{"num_hidden_layers": 15, "intermediate_size": 512, "vocab_size": 9894, "norm": "layernorm", "rope_theta": 10000.0, "rope_fraction": 1.0, "qk_norm": false, "attn_scale": 0.125, "bias": "none", "init": "normal", "learning_rate": 0.0039, "beta2": 0.95, "max_grad_norm": 1.0, "warmup_steps": 200, "doc_mask": true}
Each number is 128 + 32 x the weight over its row's rms, rounded and kept within 0 to 255. Layers, rows and columns count from 0. Numbers have three digits each. The size before them is the row's rms in percent of the matrix's.

# v: layer 11 attention value, 64x128, rms 0.236, rows 19-63, columns 0-63
# o: layer 11 attention output (transposed), 128x128, rms 0.271, rows 19-63,83-127, columns 0-63
# up: layer 11 MLP up, 512x128, rms 0.22, rows 0-32, columns 0-63
# down: layer 11 MLP down (transposed), 512x128, rms 0.238, rows 0-31, columns 0-63
v19 097:149131154150177151155140150133156106161092100165127139135148146118143119075152114142159158102099097099178084095100152092150112139093131153132079153161115089110134153224086137185113198127090104
o19 117:100123121122013183140165120098179159158183125100131082162115081134169086102135137121124122122149113141146158139129149142144132120167110108124060157146145104108130156132125074173124102163068102
o83 068:140074148048140135186091100153126068101130089160143132134124168100139184105148170141117123116112101123127065087108109164147092159091204117110166093205153182141108147149108098122196085113144153
v20 096:137160111174119174140135069055143091074109141188151144126116116092185091058132148137148136121109142213120096114144141130098182102137124102136082120153108057114153112068181177109149165104123136
o20 116:143131074100134119085072183114082198134088127149187129038122122099123081097149099102134070114132085123149147160177132116144105089107161105131112081128114130105146140144101098148161123119115091
o84 073:121097152144088082156134088137156089146102137093114111124182124155171070065166123152070168144097154104075154146149141170159137169115126101126131152172184144129142143053186167093164107137176099
v21 098:129159127143061124122086115169103142115150137146087135177151191156178119124076098099072085082120135172075125166140132166145125102198125145104178142161133124109177151162126114121105175117131154
o21 126:175133143064121072139159092100126153104149107139142096111101146076158122128132137156082172073091143080123074105084145129199058092132141121176133125146130125126186094048103112164187136130142149
o85 063:082133127127132188130078119158115074131101167110129121110203137112166091132156139135192167151110121103116144132136132139184145144124073139112174149116177146149122083171155127139052160161135164
v22 096:140118116073139144113150137121129097136124136210146123183108090097115162128114147111094146102092142137125156151090092110169139109120148112091092167149126127137170159147173014146097101147120140
o22 125:176075087052132168126133126060099142135126100112150159145117170178085148106114089145139146082134110157134186117175167090098121129058136085184202177089152127136146148119118120148191164063110131
o86 060:136185103182108074096133130147098138106119171155136145176154095069110152087156222065083146087130139136125086107058117119125151136108127127122141103144109113095102153183105171139118151164172140
v23 097:120084118119067125127142184133127146159191110086092081141152118140114050101126118183081123161138129184140148134129158118118104127194138151135088096118146099157074139156196121127106128150152110
o23 124:106203130117151110127130055148143116100132141174140145109118187220127132128117114092087152180075079059141110164144130117066182156187135142141147119159111160095128172087054093143152085075140122
o87 065:171119152080084138118151135182078106131113120135177133128158180108171147085178152132113123135131151173164106069133087148201085132142105102138137156167178163109107109165086136159092085175143175
v24 092:154136126101093101126152202120188106099107132051124107115167104107130114165100156152097109078097142186115089093127156061110086166145146089143146167134145145122202112102089128059085073124107113
o24 125:099160141187167153097160169110159135192111158112121107136099215182138109131111133082103173145141120036082126100072131111159159134134144093116185124135124086113069086103101131112144147149080135
o88 061:155121104101118139183067133140144120126161046107129126143134115095115092162133117153153121112145157115123113121158135167154137165074107154133137087117173193166141126112173131114180108143151161
v25 100:103150122111174124152095121137118144087112138152093110120122086125110167117149185151085137151143150134200119095154164151171081093098098095144111114099146105125140214163057150119117091113112092
o25 129:159126162133135115078194139144099179056196113120162136104104113105134123114145185082137161116098131120115134125150095161179075144140115125092120134178137087101099199105157109156179143113131193
o89 066:134118099112154100129134169105106138087074093131122136169087145121158110173133039118078151123108147159126131064126109137113135125148146097184102119160198146134111129120106143199126106101146091
v26 102:168044166160120161070093148106155140110160122021137189127144128136089107149183133170074130100138143159098085072129083164155178085092158143161153103179118174157133114088127136146099120087120163
o26 131:102171068107108153132129160141109147121118152122157110168097142155164074052138091111105115111179119084147126192125099118154104141102092136087171091131082151106178099160125211102142094138147126
o90 055:127180142092150097082086112165126078107112076179112150152109138100188179132154125150154155137115128175144140062052149132204115106136139137159121177125109169142111062125073095131139095147129129
v27 101:183113155132138108164141085092104124089117116117187061183155095166119148115069136095157094140155132100074113121102123202143060175117099093093150136057150114135131099128113132135127199201116110
o27 137:179122120106142154084155191092107130158065122144128170111121188174114148177093120101164155127110171162134120069092116172104115135125106096161109116183149102074132111120121116068144128148076172
o91 060:079136110105092105187082110175170124179174181115121113120098068123156125104113194116119096142171066154156115165122109106139143141149115142082157103113082151138116150151133118142098172125078183
v28 102:135141154114159186201165119101112202077061156165165126135163147137165091084138120131129068103121131125179156113091146066115111156129145108146112101131073169096098125104116130099068155158129147
o28 129:109108181128049144132162178151077184171103145153136107086136151095155122109071119071099142123085136152161137116140117149089140145119096087084161146115147118156152127086140085105156151135137104
o92 065:142139139186124107115077125098187096150175079108114118067152102172080119138162171156161077104136095101141091119162122127111156152128201136154063126145143114095125167182181147124126116098129089
v29 100:113108102123068120097170155167153132073110124176115143088083105155041174092155101072137179151121159125127123140102216141125131127122166148108097090112162152153155120124137146121131111125129087
o29 130:102150135125169095066117129160140086115148139092182200125167090119097166064111131150169126152100092150125121119159090115122169153146139141178107082187124082122104164144118145186111157136142175
o93 060:101135142117084143183134158111121177103069132093105043169094147119167120120175153133157088126149118131100084159115111180130121128108155126130104130140183152061167107110150101093138122098122100
v30 107:149109117143120131167099077138150088142152151098117082128100143175148159090074066130132179145172200120107167120112118083116107128137138104114155173150109132117138112101116161222175126149079150
o30 127:149067155110123093088170072102109112164121163124073207088076127086092186133187165138154094148069148093122151125119159175093121163082097097094066145080100139122106127131155116085061132095137150
o94 069:158156154148083150153101112170168143161061136122154072171070160098150129070153121086147122084125154126135074124048131146164104108166141133168154087140123183155118101108073118136191084195067092
v31 100:135118163061113170167106092166108137142114113186124130091198158095128095135083069096137177126187135143072126089128092154074113113140163143114131092103110101158150157180098120134124093095101152
o31 127:109144115094145134087141132082115120144183126147100098130194134165144181145180139168119140105157100116154119146063132151127185149148110113125182159090072185118075094139172073180120110109180143
o95 057:088102158150089162131118137167131100181174064155101135149138129126139112146158173112143136143119133094078102126143130113110151147120087153115121108135128055117114191135145141129119117184153149
v32 095:129170130099130111128078090127123196152070114117116143153125147098138185153142181117127081166092065117138167132103108120124169173118101094122116106092089208193094103116149086232176185129103179
o32 130:160144147150113124168115130147135082133151109114132131136160126081122118130141183108138135112137070170183098129141103127107100085166152107135052133089181147121152084107133182121123171052171114
o96 061:122093137165096108090113146128173156138094090118095122143063174172156149131127096098119088169139176115125124147083145115119140159116104100082142104094080140151079177126158124120126110168164065
v33 096:074125125114112103085118183130107108068169134118182155118166195048170153130135084151153049139082104098100135104146144085151069091123120097131166105117141089101154177132137113134176115151075169
o33 121:138043164161117174150110127188177129112084132106130084075108153138061112137109189170091200104140086138133113093098121147098086151090173147157133160121082098144157151109117124160128140144131158
o97 052:145188087143134114092137148107102156102083167142099113186129138091164147137110100116157105117106129159170104140115116149184152099159119127135119093146122186122104137147108071118126153076125132
v34 103:127144118125100127174138153109157112099063109120084170144136069127157150121093104147150174111156115109116168059128181081115128100084099100159134186146094109081121123151093117098154158157155119
o34 123:150137162148168112166153134171131106125143132135112127139141152118107107109110098152126154060176132142113081099119061102080107130136074070145120116128189128124160097184107138185143148129061105
o98 063:139112121081081085172102156106187076070230098164133154122102160091120119100101086121159124176138135101171064135104137135164104142102159203108171090153131128113093187128100134096075100121114157
v35 101:150019118158135129066156132099121080134073118100120069193158153147084132060103102135129100129168096124146150141169173218175123114105181160130118109071137115075137151131133144125109108046115159
o35 133:125159143131105147107130089177137102172176110157135173166135133094106076078120114209091065146148166141150072171069125089120137100102165133110159126174092120174122092129101100089120151186079122
o99 055:156126079140109101136148101141116093147142205123095067111140121131028130177093118089178163095145102149098175206133126153116110100061150144125068135122099145121113109071149156115110117123143167
v36 100:135130097145082115127108110054082118143112128106113140058110135101119110086132149133117110129156055107126139134115128080185100103139188111099124167106177113125108167147116134180138202146137137
o36 128:109118158150087140072108056126199132105100173166112123181080119202105138172133134108080051151133130102144139112094090125125040105122119152163069098098103110136131112138182118106155126101122141
o100 065:165147114134083094196113188130130120162104105094148122060167124076114105064110133134183126156129177071094152184129171133112130135139145076056157148169133150122155172053158146162128130122100132
v37 090:106119131165153161156173141088162080175103114163135033119091163156158079127105122144105092177119164079074112163118142136141131123143099123178035141141095103139100137113140136126131070109139131
o37 112:118137162105088058178160141136143172111105159119092186170134105098130131147124057100115120122147093117160109100078140148066112099106091165168185144205127127173089147098099148117107094099022085
o101 063:140061146137162171101073111151143116148178105130094112113141138152160143151100125165068182153121130043161154069148158130136098176095132042102131164105124117099113132167151181134165072082199072
v38 107:117098121189153097197171111125155142145134147069161128140093160180221128108138149108120160137093066175141150138148157104117136060158122081152070106133131105110144108183117090088144107144103154
o38 126:098145157108196132106109092114129130126179129134079098087159083121062142092091162130146141157124073126118162091105153110107055222114149193099205147184185138147122140125112126093167129069155175
o102 076:170162091161121130134092177180130125110061118115157132186089144138206119141144104133131100124138186127084108069110151181127131067092112054162130081112142180167105138113189123173194056145083125
v39 101:106123162152080078091154058161116126129110115088122153146132085209097131151200061160173126084138128145119192199162098073160046108090112067135149153140109207113125153132119136199165126119083137
o39 127:130124129142141133223178147176148142095123141128091093127192101126103159149125079092124113123130105084207135084110113079129163144101159104126151157045128093094183094108116093069194131097151136
o103 056:152157084120110074125112112170157112162109105118160155167094137140170191122077123124156063107163141151154114161161130129154067093152155091123132108191129199156069122106102100112156146120117140
v40 104:109152081107130144168117139144139062122119151075110139133130084110139102087162110130141077089122130058019129146169111166148107160146066132176144115123134174093172170181083083129066128116161108
o40 131:166127157120081107157155138074182151136144156111193110160085132102110146108106183184127098124181114154126112098131165109106114128120120113140177156107121125090086069133110117169173185136142160
o104 064:108117125121134115121100163147024178099099106136108083126086108122129120144161157175135148083141144101054080117106104164119139115127163119125117091110160105139192075135167140101126181098148118
v41 093:132097171135135157127191159146110146113191128133116118092082105108123123147072161151054122113137142079124188138099112082163143115095097147146074161077088137199207100132115138104084139159062119
o41 118:127131146132195183116109123166148145119130128109072078073097149076086148132131141124124085078121161104187079132156109151089064174145112121122092128147165161134064146143164132132171117138139155
o105 062:116124140123113095025132163103054101124136134090124109168157107139166121153129153069100101177155072148087096052142136138075147121156130116127135136169141062077141134179108141136097099109208091
v42 098:137084094073144077138140158117182155115087142134083149136130124123209096130131186183156088204158143120102165151106085203154117128153033131158112060074139149119164139154165107126142055138131140
o42 121:195166147102056095125130121119135084097100156161146136135145188132078103159099150163104116142159082125150141069174094118099158154079166105090177141126155196118098146146139147073122096199099158
o106 067:084139074166122136055147149115168174111112119121143118151091115086126161114076125138156122138156197093142114169124174116113080101134123168156127089086087057158158144113127145144138126093186105
v43 100:149112132082152185133177116154114183103082103153059084117131110164115131143156141171133111127106135156088083097132148101163145107127121088102085126128089134093152131114148161137142167163152072
o43 134:137145150152130097158133115150155068105099109161141077112195161136121111161095070104112111123085130158146166151125195102059130127147098198151118130155192171119164119103134090167142151130196126
o107 064:077115126133133109113124121165120136082154137061116105151133132125155064114198142105098099106117152042057102097146080158176142194080143101136156099177180140158136155128168139137148094081127122
v44 101:117095113123161157079120129131143172165093147085187148139144093026196117151106096088165098103183067117143110181085160116136142109125183079124102067128147139156152180114104180105129155155174086
o44 128:156143089100128187151159117163111155125115111140147140177089155156120144147159172105110169121108161114115139096103102124146107148189134152153167137117081077139181185148188139094052155116082133
o108 059:137117171141159084118060141118104126152081162096117108087123110150140128140161113109121112132075123108121127115125122141142180124080145059099113140169199106182106104101162069133215083096160083
v45 097:088138129093173114168177115113125150112148124130077149159148187121151141110073096090120119097158164065130101089096109103131166092126156160150163140105152173165166125090164168156135178119136096
o45 128:186098130107159095119173151110183118146096095141170083111112063155190128150072171136168071138094071135096154093105111094129130096085134128075133094157187134125164205116200141156057113107181129
o109 066:143117124155096074104109080107106095141200123151074088135173149110077134138101115094164170133141143122112114112129133158105129171137167224119121120106041097099138044213105156106107175121147104
v46 104:164103178118214130127143031212191080101147120115132101126157135077127148129181157080135092135146155110128138183116230115144107079128167079181164174117116142137078108126140120128137087127113107
o46 134:092125110090146104164161154152122188097089113145119166149074110151076143134058166125192119128191103119141116192075170115148130137188114107144128137127177159140135148123131096084074143083130131
o110 069:122116146143177118113098120159155104121148167093119140141143095160121144132108123074098039133099133128104136083165092126056167155120153138145127122131121131177139107133122124133173112116138134
v47 102:144147138092137121162172160136095146144121121106108133110129142132188116128094084104132110146100184180114100117140051155147110158172155164125134188089099181078096127136136126167119119168164123
o47 123:133164110170113081108100142088159122157153153112069118165149143078086107169086138115130127136103055177136144099084106135152120145152116082117153065098166101122154117117120052151116162108107121
o111 062:143092153150098134130113136124126125128143153144126134077142068105105145163122146104131141151117114126154116119137146115116145168108103171111096185151069077082151113176126207132074153112118141
v48 102:120131100127105149110144073053145181196122141091113134095124176158147162172127110160105119108149152126156126100188160099098088149112123169162111121051157109171113119075077112148120111149159148
o48 131:085095146077137107122112129164117131111180119074109127129170140119153096135176089054113202092164156155111109145155134104200153166116141104109144082157113138079124123088158092097082114122210147
o112 062:160145090160062155112145224113130111171155117161139161170091139153146178118096093136156131165049111114151097110094140143089149169107115105137118086066164102114083184152122181152145051120110107
v49 100:105114101184116125145146160079133151175098126113101157114111112075027116125112092151171156149097106130091155122154126131128179146099171118114112183116118137077138110146139147093140100150135077
o49 127:123147175099122110083146135195080089128097173113141119069107131163167143094113064142181113100143168158133144203123095132112112143144197131155098146073122124137114119100090123167136098100100080
o113 060:108103115111100109165074129117083171156134087162105144182154137129156172151151109124121145165132110074148059099091096119140118135120080149107158112138076100055119123162141153072094133088104106
v50 096:120082112154087177136129149201166135125102164121120129160175130104186112110064180155131179091090164114158131155144106157079086171131109129186193135104124158147103069162115134109131150132104096
o50 126:163106118165116151123199122114104118183098130177125095157115141127113147150110102143112070123137132161140159064187137128176172141143133159088139131166130114123134120120171117131154134172103165
o114 057:115124096142095086141077150135161082148124066112116115148121147169149121128139128118099162128116137107105152191055087135083152151120149108168169108142101138144088163130140115089056112147124085
v51 098:144107184144064118122144103183082131145120108124142098165146164128133120121102157120139194131083167154102144067118165092164136099069113123185116099159142184131160157121115170100112175133136206
o51 127:168168140158128107145131142139093105149131167114106186126209137137160073162094101128176127166178130079059102173115109116171114131097133166148091118086101138123179120091170132122135141095144120
o115 064:100169121114146200089129110093071145033027089116142108091150111094150144109181124165147090070105126155158151126159164122111143076129139158081117169165142075136160088176073123133165131165085129
v52 100:179115140128114098131089171097126102072152115192115146178134151140136113151127151059132106061149074156201091111127127070122218121134164134142059136068099172106117137137123146177108110126134095
o52 126:082168137156057100080150163165141128114162127103120109110168169137160115082136109101070100156122140130136138089121100099182088160053120178156156163213109140160131128107177139163167152080121128
o116 058:128104121149145141148119165095130100204120117136131091136133164157109139162124161091183098128131117117162102109133107074072203182201122112157153124048121107107106171130113115108059150134118117
v53 102:118112132105128102126091099122145228111117128073063119164170128165110127092165139067114116128102082150149076169123148156084147129132158123154068166118143184089173099145098143183185097145130146
o53 128:109135185143135112174105132059144177118107121145095123131125147089146089088128095162143171148145096210103106114121133030185115122158096094112092152129099089192123165115122173083098068166168135
o117 063:150118129089116144142084122199145134136085155138129081114164155149152107157096130094106059066128139041178149132115119165147153168134189150108141056142153151122112099142149082143183132134137125
v54 101:089098107121109141144138058116157130092124128163159159085151137170165149172108101123155158068154163148128046125114177099144136197162114139163121089128108122111166174091115025131123154104138119
o54 124:136067100120104125154102140062055124170132136129103139146155098106138108154124159144086090116088141092115121138132162109073172121109157054113141148178083147090134101105142116124142144161203191
o118 055:142128130091145124160124130151096142114132113149170112092124112158167127128154116154097149147112148155202178152194100123165135121209117108134105158155175081178087117130143124113129137122101058
v55 096:117046143111118098101093113100139163130186106181158060129091111149139171104134155192136156121094162150140131020109032124085116131174180151203133137142145195145082136161138130127162087123137165
o55 118:186112097120123130116092174103106107156129128062130197146169148173066087086122130130130121139146066071165160156080117139092137148160062150069081157125138109166172169070142136137145126166168157
o119 061:144150117106104156116164156174161123092161085157122198105118124089142174137124064130156103131126134122132110091141159137132062079081127179137199135060125173089100130154120095132121114106118172
v56 103:136147128173109164110108156123096145116145132087166117199111101140130149110143107162118132056148130101105151066096165081110118143126140113088128062143141100168213149129090073132125114161149133
o56 132:139177171129078167131126108081157129114074125164131085127205062155154131119110187109103186147088145097118092144161126139125093154127160135140114135098125085156120169108144186139178118104130123
o120 064:134122162098119155150160103159109122184151173108062150123083163114133123140131111125175088161075105137095078116073146106095145123100148097085155127142149180097147127111081085072136108144118188
v57 099:109148142092146100150105172165107121167108145100128070143100145159098144144166090155123040093142112115121113112073055134152163087151097127119078155107147095152109161074081151000142113092088190
o57 121:170187086153079141106142150159210148117141156111115164125163093171090138104136122115107162096106148138121186122145112123108098113176158100043142084121063127137075190111119137204119126124159104
o121 062:102138151121155108134088124097106179096068128105132109117137163124131139119085116139190121101113153072100117142129183093180158095073116106133117085125106105152086170110248111068107125137144081
v58 103:081129124132125119102148121055156165128112118086097187132139126110140121157075184109153094063166149087123131090122141083135179138171118133116068091123131126120165137160081165119141076145112165
o58 123:153081214097157121103094096138161144166124157174116110129161124149166146105140089183134132091118052129080134142125161105114057120069167101128114102109106113105150087112173176092108106150106152
o122 062:101084109175117157115162162105115109147170060091113158102091102161112198131101165069168151154142134122138160130168118137101130087166120115070109150092185110123169156116090128166063138079168125
v59 100:108139143115143139139152118101164150157109117085115137128143197112101129071150182101100139134103219159149122087143094086142216124093174092137162104121134086135083137145105119121165114170112104
o59 128:159151163148127132120104169134104071127154112115117153183123146141196107123131111109162093091123115059188129112135100155107154138154137126088114189134160085064089123115141176126091116135070119
o123 070:167138109160084110073094128120152154073011188121143133102083113089083106064131105113117104108175165152093107149132164165117135153108171111187131088150076186116145107117191127081143108134116141
v60 101:139147061115134147095096102115202055084122128087131078134127139190111083073193141129163172120089143132195151148093074154156099161172140112169134140141126110086177125112168110126154125162073154
o60 133:144147122096128064092103128118142111118149143083185123152091116156157087136122083168112173157114125175137107153166082175107089093052140070120111103165182142146149158145072131140064133172083139
o124 055:103112089159133073149110127164162130144094109152132169145131145120142147146105134126106094062167188126167132104158182125136163140133154075167129092123187190133065124111147126140159142165156138
v61 101:121120135112083211115085140103121120053088116105140108105122164092147114132106113124112133111127167209135140129136123186169189135083115076155181192126139111174123103108104127148118149102132109
o61 122:183118107120156128116107089086133157111132118107120093120152122156088137171098170082132169129158108120081146160189143066170101181165145105189097110150165164103142175127121144084136153166099142
o125 070:079123146165165104146134140112127135135134089145142121137079099132123109112167072147088117174083144159101173130205100179094122124178103091118127157165120122190144111099152134159172114087151105
v62 099:152166115096124126158162071170162209087132125090115186146106131094024133147112121179134116108154061129181147115088102189122107141144163145177095132166114069111135127093069175131090112158135121
o62 129:053217153091130114052180175074134138169158083180094111133131131150103069115153111168158121091144089146161094124166148154101140085137119155113113145144117124154133094139173065129149162097159083
o126 051:191100143157092123143136120133140085135129163149149131182140201185142110050125153103122159128129151246147149172135052089096134139137131088151109085124165127116089160139090144079149158138121159
v63 097:186141135204089103161018077125099183132133141140111141117147124145139151145129145166159102112090109125089065099128163148114076081131135110175097138135147113164105167129122160116109105082117092
o63 119:175090139176088114083176103142093174114112099120057141132172149160149085119128130106137150105163147137126175176118130164204149142138078151127142101202158103169131102121063078104157133118109140
o127 064:095131148039127140131099147126165132140125153147132097105094113104193167132126117196205111107130134068120127110068132088134100071136139117102150113099130129071190128081107175144131149125133079
up0 091:143110143092094148105118164116139120121145113139143087100143162100112128155114154180236090138109140099094176071103145111110093062109116078098088140033106189147106130161171154088096107196172163
down0 086:074122145121166134181175126106090171132109157118096131122114092143135198067122081113177098133179127154156155163130027081173162183163116111168134142196080093161143103118113071168155178062073101
up1 093:137091150127095161122151172141177151140063129156105123164133143076105130112121066116097140127149086148144137120044151170140136144075128171189131176091111138109084155135087067085065151172098146
down1 090:115078092105143116087065073129101114157158153080120109138157090157185125162150197170150108102118143156137158111111141110100087093110113100094099138114121113074109100085137225133193121133147077
up2 092:124125145115174157163213112102111118161119167114130111184070096097159096078091099099151094107097113120111128094121097113111153169120173141150101125097166159094141123068146122072103111199130099
down2 099:186156195128171149119173099136148171137120159132137168183179087139153175110150069091177136146113100121101129121125120095067097091143128161165109164121112113125164109180124128142200160116060141
up3 099:180103106109126116125143143056117087101125122141213101141180077157148145109087182122109115132136109139098137059086084129105127143135127138177135158098153125092111155090133104110195114108084094
down3 098:148153126108103136128151158097117112081145026158111189162160115191177096126116112158102132162131153124082181140079107131121176095113109091108124100125157170102091168155209122119118117155092068
up4 099:171180107144124158121137114086116099160117120128168121127156129155057110171102159114079129114105098141143140126149137091097073118097093141113123122135136117131137089155111105194140160130120103
down4 094:120065116129131104097114111128111174121093061157091138141132127164139156113174106133085064192133151059099118134091052168136141128184120121137147130154163098130140143120140103123145144124091115
up5 098:101124137144174169135132120102130125191092103151087076138116076129143153071136153157137088120124138125150194098121141103107108147129126121139131164095079087106102157151104126142050100160178178
down5 108:122102115099117116060169115111099124138131047110154085190125075086116099177137100145077140099058125171154146174091152155147153175129082160112110161105105162151127181074080124113108123141127155
up6 099:113110103188118137143157162094170162079154127143116141141166139071122139089149156106136102114132131144122141124128101099098105091121081113099126096033154195147079140085087093179155149078176180
down6 088:128121154091126112107053113126120166145076161125132151109103098179169138106123108116128106164106132095124116074117130114165119158088136110127150127175149102141110093145180157098098065157111100
up7 100:094130153111117174133122138118146088121116098116188095112153087187163161118171177160143075121138113139154124139112102166125155061028163169172117163067148098199105125140052091180152142121114115
down7 094:088096156109174150121151063156124099152193056166149139090130191102102147160115148080087138142158150138117166118116141129129161125175059077176161123124111101026135181159079114112141170161136169
up8 108:082082109115158151098112144116090129124150152157078110168150081095132140084157133163121083188116153119139096095074144132156125169169124129191130134133123131135092162086157092139123171138039169
down8 114:084077085135157109151124078127089145152106110136092071109148115081153135162124160138098171189139068105108158114030137133132136139117119115200155111095131149098122113155126139123147117125087190
up9 097:057136129203128070125146153144159120141120170145095101079129134109126129097119109063191139171130128142125070095129146144064105100133120131142115120148073090088155144114071128136175130161117134
down9 104:129107188126097175136095107068103106131115140103192152117094132093099179073139124144178177131103088127085162151169159151133140107099156096137130135157195155150072087165109114138081095114151098
up10 088:084131064106157149100171161166115099151112141124073118070135075171179131068081106112102125185150112121127151141127169144112121131160158169116125165134135161081196153076144191144161098100081147
down10 086:121110149065117111188154115121159147144106165172145084169167188099098139094159153164172129105146128122172115140135092095165128145147083145120079086119150177119046124107080078080165144152126097
up11 105:112098156086110158112169151098169078127098133110157160153128080118167143141105109192119199132123153156102047147107138120078122097084127157204170156102136116087149106092161103121214155183140176
down11 115:100137149129128125147155121116098108106138041118166026121136156145115117143185138157087094102163131087166153140145099132135167111185110115114173124147143103152142097185073181112102119054139120
up12 101:184114094094092165105151150095131080150180133147066147131124062131157113150112159150055130157137208169146136112215157096115091141131166106155145139055161145087161093082160107127077157071163137
down12 093:104133176129187074098123125182148081116129099102167079112089141130079199175092120093060073126180098119146137168111062137116112104137101102087137127161083094097098152143098133117129093151161137
up13 107:094115062095144175168108111113199127095083159103099121100153122110152160198082096138103150153139159132120117101146130063140136092152027128162139135117170143103176166126155137094088163163117119
down13 108:157132130166172122164150132118154108121117148104131095133087136087152185093128173141137070162109121107161074109091147127143106144073153108185103134127178077068125072131166093054139096132151101
up14 103:090153092150172158127133066081095146119135130054160147084133076107147092049096162162133179143165108128117119141065103135100120131181103067134198155173162120194113117121145090090112079149177125
down14 104:173135113094074103122097160119189115150137106170110135066117099132173144182143139141167109081098119142089155114141075132062078105138152166160132122092091135134071142141149162149094159132073141
up15 088:082159113094099109128129163133082119083122106159130074157079123118105115093124168179134155139136176182080146111091115135159034050085069107174139100142132140095156094062125173135114117144123108
down15 081:162178169123122127156120104130191097181120087101112165117233114127086164099120129108156112129094133084106163159135171132090145114148147177108112155089098083157134179133143116129110176083156090
up16 095:076116114094155092105143138129074108182116113126140151155078127117190161084180096202115123117116144096171093072100102136203148088198151137111097121145061126112148134145143163156152171163143135
down16 101:120166154076158165171123158147130184107197150102115162075144095105115088137085094053103129141101125107173158160142058099105136186134115103165133113123197185130073098142080083151143113141159128
up17 098:106128085107163187129065154089149070131164019137100106075139135127122136139076123143144145158139123136105131068130103106122134088117125138146117169124144105153174144181167157120093131139103091
down17 089:185159058141091050162122121149141195120067106124099162116095169084088099069135161097133100112148121140141185147139128122108114150146149137121135121158149131106079076123125104086135147149078191
up18 104:072122090112112110148193112058119142134078220159149098160104084084114139135111082124148071138098173139102104134110091139094121139154135167192084092107118163158098189137078110177193130171091105
down18 122:182106096089113146089062144143167072088129041046133131129129149138114130106153153106112141123166087119142114107156142123106115101124200116115174107182138106133115073180146142093135109137133132
up19 107:091092080065149140157135170086127161154120107109108102151112091131148081108179077186146180150107195106177126134132179145078153105121113117191129131130127140111119137157066140175137132083143131
down19 105:136134157135131123156189114123131095197152100148171103107101083109142088125179111119174136158101152090127161142134103111123151196168187153145058109118065151146131112154137113105135148108140200
up20 095:091127111105102112144189132080120106167177070108078149151155145147093185114122168146163107076125152090108131164127137166136088111154109124153107129146115132136134145185208102131069063140101123
down20 093:148122123093162165163180137140097174136192207096090128112071111083177090178127179175113144116111099119124135110113117187081121102198109130131147117149092179104131128086159148096139103086112113
up21 096:165127127172145167090169110134146115102121099102130122117133161108161167087056118090102088133170108111114069129079102148180142126119105158176145100084119097096107093130149109143122113107120125
down21 089:120128131090102105167117093111167158136112107135159145117143071120073088133133088134188098120072163184084178122128112121102119082137189131108136180154164148154134168145149110103134159124148173
up22 092:097131138140142089096102152103144141106064119122127117078124107130148156137076155154139096144145129136125198114135126096159079120120180125060121143180111113125144104117137107146098112058120111
down22 085:151123113086106115123133092143119133167145053124125144144130155108106089079145151125144128163109138120132073164119122148082148050127074156122147072065147182083063171114113114180115142206135171
up23 100:156175105136127094123081123140108172148140139134109154130074179169173169176107149137115117108154157115138136132120132153113143144107205151135087069146125165140099087146149139088116136162124112
down23 108:127129093064084126142146110159110142134091207122071172092134123139131114123118131153091121120130166068117143146124120170116116114090150130089144104129072164138173121142107119095135130142069097
up24 108:098150062172102141154141097138066157048139132111111148139116117090196125074073123157066109173158139081126111114139117127106101089129130075101178096093173153162154171082138047122115147145099117
down24 118:099111121140139108120116094156098034120134147131138120088089189131122171107091147122145136117104139168117153064163160119107099125141157143169167160130111157150105081130133143087138148157118149
up25 094:123060122067093127133115132125156176106095127138129163087161154147124162128180114151092128108130117107163143146077133088150135122114152114134170129062150077126184151140181175112094190151223104
down25 092:139188078153176099108170148157106099110144187091128143120050138050033144128088108131128158123149154138126115109146115152095173133169148136187133157122165116079107104160118099132107127115123123
up26 095:119172121115209128148154127091142118076177135064122072190131121056174122177126168129179152147167136093094145074144174130151078099115178166091126082113129122124103084101113098168112152180141075
down26 095:132114143133103165114087155170152117109138173131132174096120137172161141160113100074107110153078097148163081202123088146055163170130094132106136152141136048144122146126131153082107130115118110
up27 095:083065099108122148122154168080099172142089152171176111145097105084159174149105087142107110143106151153151088148124135139101121146142037113166081126139121183140112124123061139158152182160068206
down27 097:148184150131104112101087107133145105097102000111114133096143132145172119151139166116140098151130081135161132098102110131142176120087176122125160128092128071138132160126180138122073065125156127
up28 100:127131120110080061124195134034122080113135168097120077134114114144172094078132156168071069124151188152128124046169168176075101123171112127171097118151104112155147173089108092095125192158107066
down28 099:085126184133097157099103094114171186140111116111111125120141169178161090110111111174145122162123057100078176068076217088097080134134159156150128150120138169116123153151136195082113145133125064
up29 110:058104089103158121167150166112131164109122142119155093058150111074155177126149150106122105129207110101165040084141167135133179120158187114131106200114097145143127179127126077161178179164123122
down29 121:169098100116150110126055154128106100188144098111150127143148158116126151131141200171142168109148075133053102154117147074109116172109175095143137081137145079102075125164122179144081171116130139
up30 102:116067137075087134130145034118142131109117181165092133164127090126163140138161151111151090152193036094124091086135138129125133119125104133103090116113107144147134150116109109127123223143108158
down30 101:147150125136172108189197150091062164157095161096190119131150144153089146128116089146159156178141092094089136073171144114185157161144116116143164104088163110106136148151111154181134062129146103
up31 094:140142092083053122198162171204129159201064146111154093161126138142130105099159143077124164177189121132173127173132137116125111107147133078151098115110099138160151156138102131134089148118110059
down31 089:094115176051189104067150085159126117127142129112122094102189144126159107086074143166139126128119130136152170124164125127072129069147100138121152172123135083117129137133113125116113130091166165
up32 099:055119123093173179132134133143111175131168098129104150173138153093057119052089144137089127131075109096157173132168102105094091122065090092062151147086095167107121144137100140119081126129165126